From a checkpoint of a small transformer trained on Wikipedia.
Architecture: rotary positions, no biases in attention or MLP, untied embeddings.
Training: a variant of Muon for these matrices, 478M tokens.
Each number is 500 + 50 x the weight over its row's rms, rounded and kept within 0 to 999. Layers, rows and columns count from 0. Numbers have three digits each. The size before them is the row's rms in percent of the matrix's.

# gate: layer 10 MLP gate, 512x192, rms 0.12, rows 422-511, columns 32-63
# up: layer 10 MLP up, 512x192, rms 0.127, rows 422-511, columns 32-63
# down: layer 10 MLP down (transposed), 512x192, rms 0.0455, rows 422-511, columns 32-63
gate422 098:524453519546523590491504494544469492567478534467482412506447475463510424495509380481446498663387
up422 096:456497601517487483550455442548460457542603490478497486503440430463486522581454437480452430465492
down422 101:631511486658528505517457538462524452502446474420534475504584532453509488478450483456465426549561
gate423 101:449494484500487499455442551516512466498493490430455488587399573592486474509449469520522476466533
up423 109:483422469480478494542474499582547470431484458499554490441523458489484439425508341592444530496529
down423 101:550437596520407527514488522495526506516476503680523495540509494523525482457552442473468589447572
gate424 103:524605525560544484446464560467521504571548505490493526489534570552451507473509540367540482561413
up424 108:576521553504516502579575505381533483532553535429601503507590489565493469487493573507460577499583
down424 104:453513453471490458542589491556394413493601619587554525539439534495495478406474550515470449501507
gate425 100:526463503515486465518610500494519552516455499461515501432582639495547515535553508467495510451483
up425 103:581541400472525483423566556469477509527472607515448503489546474458469506567485517460526460430464
down425 100:368499518453462479526520611532521515551586567505534485554512464491575542576466512535498501589509
gate426 101:506534450497468544486516456557560408446495549543567474467447402497378517529525472445536470424442
up426 103:559549501499529475498489517476514511581496437475464519444517490495535336512449538504465444525554
down426 103:536503515493376498432424528539559509548428441548544589516480417549476489529498454513569524500565
gate427 103:509477466577542529436437476449474319533457524533502450501510573486520461494503530514533547553438
up427 106:460485417538482447545453557556428543454544445543524488524529491542493506547538366537471523487426
down427 103:506600521497593490488578530450459479473554480587456538567582546494503575534614475427490554466475
gate428 103:537484437546530547601509456524510483587576553467505501547490440469523431473512445602482517514461
up428 095:523530503451484418519517439451505507466456586403546563495390428453511505511466424535469477476434
down428 095:434578477609503461473496585577552474533461551534514493488531431510487488455539529489370513530517
gate429 100:488545425545406548428503498532509534514455483495483456458546479538528540453521461522536447559499
up429 096:496558457490503506456316539443545484498458550505542490501376534573563538547570488531457543471487
down429 098:531578453511409486532554536557445522521529432511464531461571526495561517534529520441490430492473
gate430 105:515485545495416526438444586444565561505434448460526508511531600490501508523434446471435466498523
up430 102:552500566500627531520583511438437489489480479566571456394515441566522542465429536483465453450459
down430 107:479431511547506404489523412537510460477514601566526567492533545569571499477532461436484492472449
gate431 095:520482551513535487521521477433551480482502567578569484514459471436488550548530452523551460437439
up431 091:424446497557511424509442550498552513473574439567568540439496441580641518537464530529422473448514
down431 095:415430516519493592448513509515460538461522608530473470476469515554430567436555523471495505508491
gate432 096:451453530527483521495427564430567452518523495457488539547497532551436500497498446597565522471445
up432 095:584485488531550525522550478539403455472440548398510504522579505467580565504528504462509510514511
down432 096:479514497491475406520442498520522475443495576586562448378511410540519586487527479479579519509460
gate433 086:488535446529529565518472473505524501621552461539498552399570562458423465566512491498477455632457
up433 091:589588517532496511489470523549538549515407538533518552476465523480448629505530541494544616558526
down433 088:520459463526427648550602613522456472538491533592498523554481440564480457517513461556526478450509
gate434 097:514481516540446501498536533591546579562539503488542508461451459551452458519493568564491472556426
up434 099:523481638439551504482516535528415531597570561515480494521517511463483465513482565450474410470548
down434 122:454492510478508500537558418540564522509495505483431516513500473479504439490450474514459516458534
gate435 111:437498435563519483488500491574520494503435539509484468466529512517467425525528429507486398391552
up435 102:487521512442565505457518495613522539477476517528471500575465586520446503550516560456451490490534
down435 113:484497528565577554577555608463493506618437567524521476440467565526493443533461481382522501464370
gate436 106:505560511523523533510554526431589610568437446456525536492489407478504380597435438524625453433496
up436 107:561472503497489493492429544443594400491510555439402504419417566601484448536466567520422513586451
down436 110:487531490506525509459455422628556444491467466510476468462519544577473493403510595503582541467489
gate437 106:490485547502470471506563580452530476466537459549519573575454511663486458546469418514479493505476
up437 100:496470435495501518527408556561489561496502519558500463552438484553425550385451475504524609499502
down437 110:496503470462537515453414563443582525528526516541466436505449457521494456501528479496498556526557
gate438 106:457459549514503515532439520460613507491475496446521566526506455506477518447541481462550511379456
up438 109:525471549455505504499450444445563503415522433518588429485534531534470534505485399516468562497532
down438 109:562447559426539502437506478488360444497496438506532507499432406468514529546557466503403519520545
gate439 102:506501507537405533457529519554414565532386485483468512520376471529511508535432508507459475471428
up439 098:503440552448392559482495589545498528497478424426522496475333493466479496440521524465518433505502
down439 111:516518445489491605426463536491474477452546505563505427506504561460572540474610523384482533504497
gate440 105:394483468480502463403475516431430586532500538507490417494505520540527450522529495613464436475388
up440 098:429489488443432539416492537456513527477512425492563524530611573534556454542531568495498482507435
down440 112:458566500541546551511516486404402499464457482510509478511562460468531512423459426462420498549548
gate441 107:611549436392515497457468506612533577459567472522516437550571500552508557425566573458480530495467
up441 103:401504425583449441533544502511468455460549536633479544530530488523481445550485492494531433547529
down441 106:486498468522505531433540548516548511558471448487547468426502417551517480530623480478456482468485
gate442 101:443473663488447470559428541387507527388507445441451522429521408409514585441544437512425502489472
up442 098:618498547548584558478507437496415498447567513512503500366501515500471498432454547529540635510472
down442 099:560518436581488431510512507556539482542433490482481441518537525517476490473448511466492479474507
gate443 108:494424616419574473412498541518485569525649533488548508489544542513459526542552470463588500512413
up443 108:522438515371516561539462455459482453432540511514533507484436490469454612503541469394638588480443
down443 102:452510514513393559598510576493455468498575544447475519501482480457391520485440498424506517476502
gate444 096:460494534459465479482463546502530508499515502547543480554574495524448450512601458421496498503570
up444 099:415555466556507494488447524469480473502432441503464524504453532523552466483608496500494431561438
down444 096:499422544510465472494527516535497551526466489625508627525487427528514537518463437532481548498569
gate445 098:444463454481494521505487470530485618487432434516471522465581555527599509444516571485513464559531
up445 095:565449485498532585540507468553454569567570470507596462500438483453491419507434598531503591453525
down445 096:543542469307430566531546521459468582395325579567481497530483486487504433497554412513511472482521
gate446 089:547434641573579492436539473486494570492522441496479554494531536444448542565420469553475472565550
up446 092:438505467567545427502485470588544571559598511475579516572548511504422552486440485452490391531499
down446 087:618588536437511485542605445474564508505488468562449485506536418513590437515561492488509488491516
gate447 107:479522485511554474526498512445507503544483540544554498549517453481410448440530476471464462542511
up447 106:525543418605504544456463437502417492511503571460486463417427590490545495516546537412517568517528
down447 108:462463423530502476459518489544493502375512535583503473393479556503575563470596590477499511526495
gate448 101:428501581478527430566521526552481487482446481413536549477426430506447545486529471528499429465532
up448 096:573523500515648460498512485415481494515521524538446543400505481497468516475435477499519516509647
down448 107:541443400464567564428470466467588435471563582516454379503480514459566438485500459556506425444430
gate449 098:584435521549499512467453597405472525405541497528473527471554589490539481444546558573512557559482
up449 098:403504495465423453513525468520438489610409494462577507448508542502402539605571424529537415398565
down449 100:484424535556614552466442524556497510532508575402565478530534553505451531437515512534522522504428
gate450 102:526452512602427468467474493508471404448557523552444443582518531533497535509440532614424503509375
up450 093:480426520530530528560459535509576454490524474424454486443481531492506547524510588444449522540460
down450 093:468473533490454511455543473549583530496500519580530492565471442449566602525432484500571464459475
gate451 103:525514582531471472458540457500460582488449436468527509584476471570494592491515526522440538511495
up451 104:491594518476521454456567527490529549415581542435529517524522525514509515429400416524472537489454
down451 108:522529539405503513505505496612504544440498469457531573466552496489506520389520541519527514491506
gate452 100:473542433568442432498442491483523497554498441510490449549535530502496545572491441533518410555413
up452 102:442531506477539468494480551500589448505526543495408553582507454421453532529466498524497520515470
down452 098:530609576488526466490463463483552481510481564478600471583503418480459513435496459513402509548451
gate453 099:562494519508488495457545532449460489529500547583517474529488421515516422508484506539487471446567
up453 101:519403643511434583545598529494469554571460477558543444474497524508440518514509565489458563513488
down453 097:519502545551475488485470560493455487543497511445536449511509421481568416433440453525460590469536
gate454 113:495485529552508462483555447460520582502531529532390506498459519543478516443563547450536460478548
up454 106:475489533595479473535452586491521599566511461551418500569545473476527475478560475520434502527487
down454 109:554481488574498519420502464411532450467476486431580469507508542552545518572512473529465568540457
gate455 109:477601515555433531496459461556456473528534497500463470540496483492521479495490516485531503457500
up455 101:481444545493439535572600436520478532524495495465505478434470477455536455500460438413538499554477
down455 107:443390535547562452543412551441579569541447647631493619466495513487433584526550425483532473533473
gate456 112:371527539460442536447508508545454538501443473529648518540499505530460411524534419528468416447486
up456 109:497555448435448520492430535431479578488533390472536483510467438473527494434473554453567528530533
down456 111:510459485432413511497407395552588532499531460517585473480442539561433517519530535493562417483470
gate457 102:553501580386522407513579492482511534436444534483502462520477464510459543459571447468552488512497
up457 098:505378561490455457557402489535530518506508442396461500422525525514432584547552423552379514534486
down457 097:474528494554481544459453502490538491453444425480464575469470582530387486408447515594464440507496
gate458 099:471539542490528489363431447512527480531405496439510491462569554464442527456620540503517523557522
up458 091:505458515462549534535354540508591488519461576511522519584482563548581493503510489367640454446510
down458 093:465519564534545434538437447553524464497486529441484427398446469455452551562500548564482483514461
gate459 111:433502540579452434490449583575497624576525511500523488550500590469460515587526500490488392378485
up459 107:460413464510535466483480515525631457560417406459449530509482484531493454507451412488477504479408
down459 106:490451390514413433416482517418516460474467470517571647574458472558433470533456435539551463446536
gate460 107:503413541382508583483434629452619529551527519635453583459426531564452504420516506500509465510502
up460 105:434454419529463502521495519518463435526543606479472426490477505500545587557455577589499552463428
down460 109:493534573480574578557460535417451441551483502487517460389488512489562452488545584504417538443467
gate461 106:515388541433426525523527488553520493463530505441532426571519426427505564404534460434525504486465
up461 101:537529512509551454508488586402423582542553518552562478396541510518511449492571540527463563585541
down461 103:496537592513480436495431516525516547521534530515600579601518574570438554521483395462477477460560
gate462 100:425413495484431524471500513542529525454524471460481487473581403538487449474484488489534432432509
up462 105:552434475514534570525519479579501537444493463568466502503506531529457583493469521443530425473432
down462 104:470564461613507487527552532508442405520438554450494479592477461503488450455395476602492495475452
gate463 092:498405584471520455460493526579507522403517535524515472540622438510553550516529556478527499491513
up463 088:463523433488535426508536459474542449561576470556536519441467527602474463510491521525475447553529
down463 089:398587522536489437501493498501498574441539484473490479470544415431499527559461523440458560458498
gate464 099:472430439490491487529574423555569509582473456554485533447430490517518432607476439527519406520408
up464 099:487498496587481539514576559387441551541521502499512537523511564439576479510469587534453502567578
down464 109:383502532524507526523436535430526485451546590479542548509457505551428553429609518507528536517460
gate465 104:445456584474464523462470481482393532529478497557612533514526559451422528539493365505577475524554
up465 100:601580512534483501413414514447496560459436495507601560543456532450524606466524569504583449547653
down465 103:583495527469522518476488560510463424519496458466519490542428516471494485590432516431465384438456
gate466 105:506506440359501514507446453512496639462437458541499517530522419487460532523506479561439502544405
up466 096:479427464440456486514399497577511493623444459473477566498490525559519585515485445598416517538454
down466 106:614485485525590579480516533544559524449569457523519502471439579512510482544484488499597556495544
gate467 094:567579461533493508469512514482461510608452592515523508393549491421517469562446557550527459435556
up467 101:462438496547522486542500485534525478570479467495531416455463522520533541489541449491460420465548
down467 096:513528502465586425546514541554484487468534500512459502454512515542567472499442503545381565541502
gate468 099:508544485444437537463497546432434469459543574575580512463462531511600467471528515423495457509431
up468 089:474611383490489444463546450530515534572488480507478555553486417479462572531570450550414402561521
down468 093:514539464492581485478543607476497379444545460461441489510494501459553500501465578437478529476530
gate469 077:474440584539507614496593545439464585509491480463582550499536514589462514486476464489497531518481
up469 087:480546506516583482513561474481482491500436525485591510492366518486494487570616562470491558490431
down469 080:481410510472372508526481510421498582573528489478432434460523521512476547431391491549513512440557
gate470 142:539465572441452559468507567521487527513512477435442427413570498462462477483536448527543428489545
up470 126:431567427609493407458581491542528542495451532441481446476497531507523586506558480549606502481447
down470 134:548490444562541577607447510455483458487474474542448453580439553518483484479601462422442441494457
gate471 072:447503508472475540504452411525479411449472427523394491494472500417507458509464597438480518526479
up471 083:499498402482554465521590550519504461362574552502486505429495501538522595477502437478477467540488
down471 074:542459537410385524507425499426491554522452617604505400445498433601492521559422490593501436477611
gate472 088:461525517491388484470509522511440485404615508537488526526420408569451499453479523548449502533427
up472 096:523528506439433514458539527571539471368495467543549505570565492491533467450630503519490537468525
down472 088:619574525547401535533480686557483497520473612483547501497462526542525540560488488547495450478563
gate473 097:483491500533448419457399561447512494478486466517570457454570415527413564513575429518482452512486
up473 105:475482517501549472541487511525451461436572429546547403442587505470560518450405461538579640527603
down473 102:549482469463476483545550328477508514533545430503498434522500623472489483581480611570518519526517
gate474 077:490500449470444540448502503543515428553514406603458452552449549561552521597429487430470440502568
up474 082:544570459527477471406536519509425604455493460494401442508482539607600430485460494493539556462471
down474 079:511442499409526562488429449547523498458425521516482388414410450474529483615464514552560515418593
gate475 102:398521512540544564394500581409510538522582463497466485533492390576493519568465486403481495480479
up475 097:558450491361457538485521500459482476499465558421476490446464545480536472460534595642473537419463
down475 096:541461472499560524501549513540481470507512557506543591447537481365552530498544547539455511525408
gate476 100:464582538617574480548547521632516573455496493512474483643410435537408466534527466392478517559495
up476 102:447506530517499403555511469479405508506557473503512576554328519528525465464529425446559344519587
down476 104:463452541609463522479551417567458485460544470461456513524422474458484534508521469451549617496496
gate477 098:503419580571472502557496525545529553475479498429559512492480382519538572584476422483465431565519
up477 102:535497488496558524455442439465558454507529574463477371454436553445437508494420510520493508502462
down477 101:467537581558469456481377590497512614470485429494432559480525512583495488449485505467519527582470
gate478 099:518543460440388437499449505532448604408576428507486470472484423470457530505584493560627468527512
up478 108:566635510535465468587444517475408618512451538571585472427498484579506521386523504537525547508458
down478 099:521538536504498434442511486497549535487478502455534464455612432538438608563435536608559545421507
gate479 091:494435535470506590537492446500597446483527535531488488440516485464516519471511524551533488596407
up479 097:459483520489487576472533473612613572395494490468415538509442474480491475455495547502486413448529
down479 093:584536582467508513579470514539500464524493488610441513406501546512497517592512576541498532548431
gate480 085:410540527558513482609525467490538558485507439659488491439458425518454486449485505519541420414471
up480 088:512469533496465465503466446459479531535407577463500409452614542505455572571352473488468555420553
down480 087:459467514561439544454481510477593496556590431466530474503561568645458507427578521484569538538473
gate481 099:567549575494591484440532591462550504571500519506496450563436592563498468459528488454523452427437
up481 097:482560548471503533565512530492531448523428454550540463446485492479457464451519458579496567608417
down481 097:487503496546591446458519494438487550465465436485629604558546540495529546492451553513469437528524
gate482 098:500498463531458536452567537426453506502545432485492547524484577444481504410453426483460522564495
up482 100:579534516594494465521513496556557550484536527506534496548408539501504572403345472603506618491457
down482 097:516561520448506459459433490426485460498482491519538493457442501432398516539524479440447496442450
gate483 108:484459553509499586548502526482489452511465460444577573492511449467586391419507601494510505571428
up483 106:461507584506433477472501486452579519431531587468476594514508530525425517494586530498494601466524
down483 106:564505499517466495519521476576558434472510519458524447462567442453487454460500605442470537556541
gate484 113:469477527484548399509475473499385474551544543503509465482582537497534550571558512458521488513550
up484 104:496499493524515491519572481514506546529535465550522436455508521473481544457533454540531499466549
down484 105:463548504555531497502560475536537480568534529507511543535463515505424455540553446572510551434501
gate485 094:576529478537554492524426541547483414512502478415421523475585507481510441503410500543566430536528
up485 094:508491494583460611385454445477473503508375463467514468390436504518524587515439524522488477503456
down485 091:472483589395541435511514540535437504480484486490449375504472507501463545568527556479513487569393
gate486 102:609478385475562475513499497532528517474505562499499536484428472548461468479569537510443443541472
up486 101:458486480547561532523415539520448540565522563514531447391512494518485475413536544517489476537508
down486 106:487460474588549586494552556481532506515496480478408384459640507542522465629449478526540454475520
gate487 101:505421557440527542553520414541474510522570553530562455518503476437477564507566451500411493547529
up487 103:604479537508568472538474542527486452558492504512529535485395621507501509522501523430605495449561
down487 096:606470512506532487528491468535486564534503559477490471425529495549504443448575535532497487471472
gate488 093:455468521531514476561537489508570465467425576460460473461552479472520553563482483552588431406517
up488 098:469474493529464511484488667506496488456505533514514340490458478473490475480423473462533444532438
down488 094:442484514441456474638528458558476502513476585391536403528504549542523501596448489631518539516434
gate489 106:531505431591427544512568562505511443456554493483482505443476524547652464494585500439535467531504
up489 099:491493516425613461439506423530578536592532610472506445435519440480402520472499521431561566413532
down489 102:536469564479512498481556559477567513505487469589496509575404469534525452619452496466430504548495
gate490 097:502498548460459489567504511479476420567469545493539416515453590551543524446514476539499479543479
up490 108:548563435513501437515449505579423475452571401503507424475563367572504453581494558460553528371473
down490 099:537525489472578439525509487562375492547531560519509495528531525424543504468439478540462546527600
gate491 106:487499460496508500464442534565503486474450576570574497574508511519448492468469646496524368490455
up491 109:495427509545530470468498521536422509500446508570427532548517527447514546501528502504423496545513
down491 106:499467463555509489436478395550473525528430539506542501538480544491499473590484524525491592517573
gate492 095:457395466491500518472429551513577553498534439402469519573447447514479535503473573510412515458511
up492 101:500397443558458411575566530545609499496483548440507539541560478477482512468559513625514535443472
down492 098:515463409497442503460438504469534586497509512476454488512501538585469558490531546491468475500596
gate493 113:570529504481489522580584490558471505486514454464497464485452460448483526514494522495423475541560
up493 104:554583479518572570486482490517629551459494590494558465550580477428534399505384531508490592563483
down493 101:555481482540490579577510534431453528516448574456501495503489466445535440485606429514453502566477
gate494 094:480621493441447445424500501489542526504491457616531438505461593398456467466511423526536516499514
up494 101:573516463531497581444446518517427529551512529398530568464497481415544486389536478539484507542555
down494 097:441413516506501528503514461540524516361499422533470481588515476529477528556449410432452490473497
gate495 110:539546484505459421481506507467504539460495424456512542497609462524504480560504422503498543487495
up495 097:524457498413448448623511433484578435498478431526580507493424450488479460514543506550440587502574
down495 102:441442489525462566523486486556489376574441532602509491467453507496541582578586396544534472486510
gate496 110:432376505508442507436474557428577518524463459470533541498524587548452497548467495573543420457412
up496 101:568532449450449471514461427517461505478521558481478436523430509572415467527560568491494512589496
down496 104:451544439591493417538599417452510422394565494491534452518568551498520437560540524406481478410426
gate497 106:500479565459576499512527521488534460416500440558533547574485441477518529509590453563568472447486
up497 103:495574533451403557504472482547472467468522466530405450417432601535437480447502522498491475420471
down497 105:539496466470428457512506513436465494513447467460451552476518493497532482456471473545520488437409
gate498 099:492466508538528415520400560501542474528528449534492499519495415469436488532500503530512517556393
up498 099:524563467499457449548537510530463449512393582501538429522533495555443464502540452495469423492502
down498 099:476464391505530439498499524437549566554533473590497478538479473476524464495532491515505423482463
gate499 112:471468471481467544437451514517462522478436475486496595548466519495432442487500496554516489471546
up499 110:527423420512576444474415509580488434450486616533483538465517484561523469534519570552564496515578
down499 116:512473463563427489424527489469553559532463507480572533477584563553595636469465530400517495511563
gate500 109:545446474530462424494479412495467461476465550509512477561514442484556598473527536537563441454565
up500 104:605517496424497491524537544550513439456520505520498516542499514398592444484453430526514494553395
down500 111:442523530518462396494567542543585539579418507526502536505438517462465561485512526431561441479440
gate501 096:497486489370575465482525555497594511504494543474518465431485564482579434428551577448545524460438
up501 097:487425501496491488526544488437516457457509492617518577573501580484411463533565481487483513561454
down501 100:502494485400517529536469484418483376434428458507549468499511421401538539541588517507515551481412
gate502 102:505576519437554493511513498531550562415527436412441475481466635412461556525550429568591491418569
up502 097:483437522451567479437476516618541444438449478476481418565478472480554448637444433563524513363593
down502 099:419443521447531502465532472495492522507526502501569575380419533438491578491441483454565499498521
gate503 108:515417488475501544466424489553435586524445492459459638479479416552493489448497516562523538581488
up503 106:480487454482476491516513529515497598523503492506499467501455534561519434558496416452571470521462
down503 107:531547644519511537564420472483556488505435519496537514453573479435521558464552473518578529582524
gate504 089:606560509543432459604351507494541514411553495524504485404437510525395529542532548491520489418509
up504 095:506494466602536454488523599500587457571456483483510578508452517561522449584526504544501456545434
down504 087:445492480493583533503567511460470449453524426453509585480559438434495459498483543528435355532497
gate505 098:424471543542527527484558490541512552600554515444473517518512442473464545551431416518468449415534
up505 096:455490491475484504462495421529542528583457429431557483533530480524492451487465473475536497507545
down505 096:537531343572457506546511519449460446468527494523530516503467520425466480508510513452570494473501
gate506 100:437546528514444435449465540530534509577469433550528491452451518428500547521581477430442478452489
up506 096:538475481527463588446446441480450524504525491456416524465477504511463534489506457572514586548420
down506 100:465413419450565488361503468512580477403477475529474531523517551498519461578448547479491472461498
gate507 099:484445477440545522442505566476444559584503453548470532499544552533382461434549544352523484527561
up507 095:417560493501529483457503529507601528502456492512467505506565530384522470459433434475450559525488
down507 096:529517492535468547613390499387466554471457512400536554526408487508461423424488531426468423508595
gate508 091:507455467565508471471480552423482408573600441529580418447478497437532495512504539521467500491466
up508 092:516522537538533470465455494492459440509514426572485432470509498542565470511490469480432444456509
down508 095:452478529429484494479480455441466478574413538448463528587512569506581514456344464508481509436528
gate509 107:576602407489447486503514490453535480498511380486457447493583503504491590582497586485432452488473
up509 113:456430522474540508500525440535522535555456585415583566553420503513461430584560472575547571437521
down509 112:457474571508488502538468485532449534466523520520502524500484422567428457453522541591481518398444
gate510 101:529493532642465505565464487431566374436462498452461490477547435428517487557537531466475398472514
up510 096:510569474602476559479480511440483501429512404520468512482488562446534558593465453425466530491516
down510 094:519449481526599577524520423488509529512529486510500496496496501504436449430506504566525497470431
gate511 104:521514500519446527533540516520580464458447490580520565562456383542529571532457494517560492533556
up511 107:469444564510493459475463568500596478528478589555481528462406492514475453446547536519472553541485
down511 104:606578449494511495517564520451427494453578445484425503497467458534544448576534454550503543447451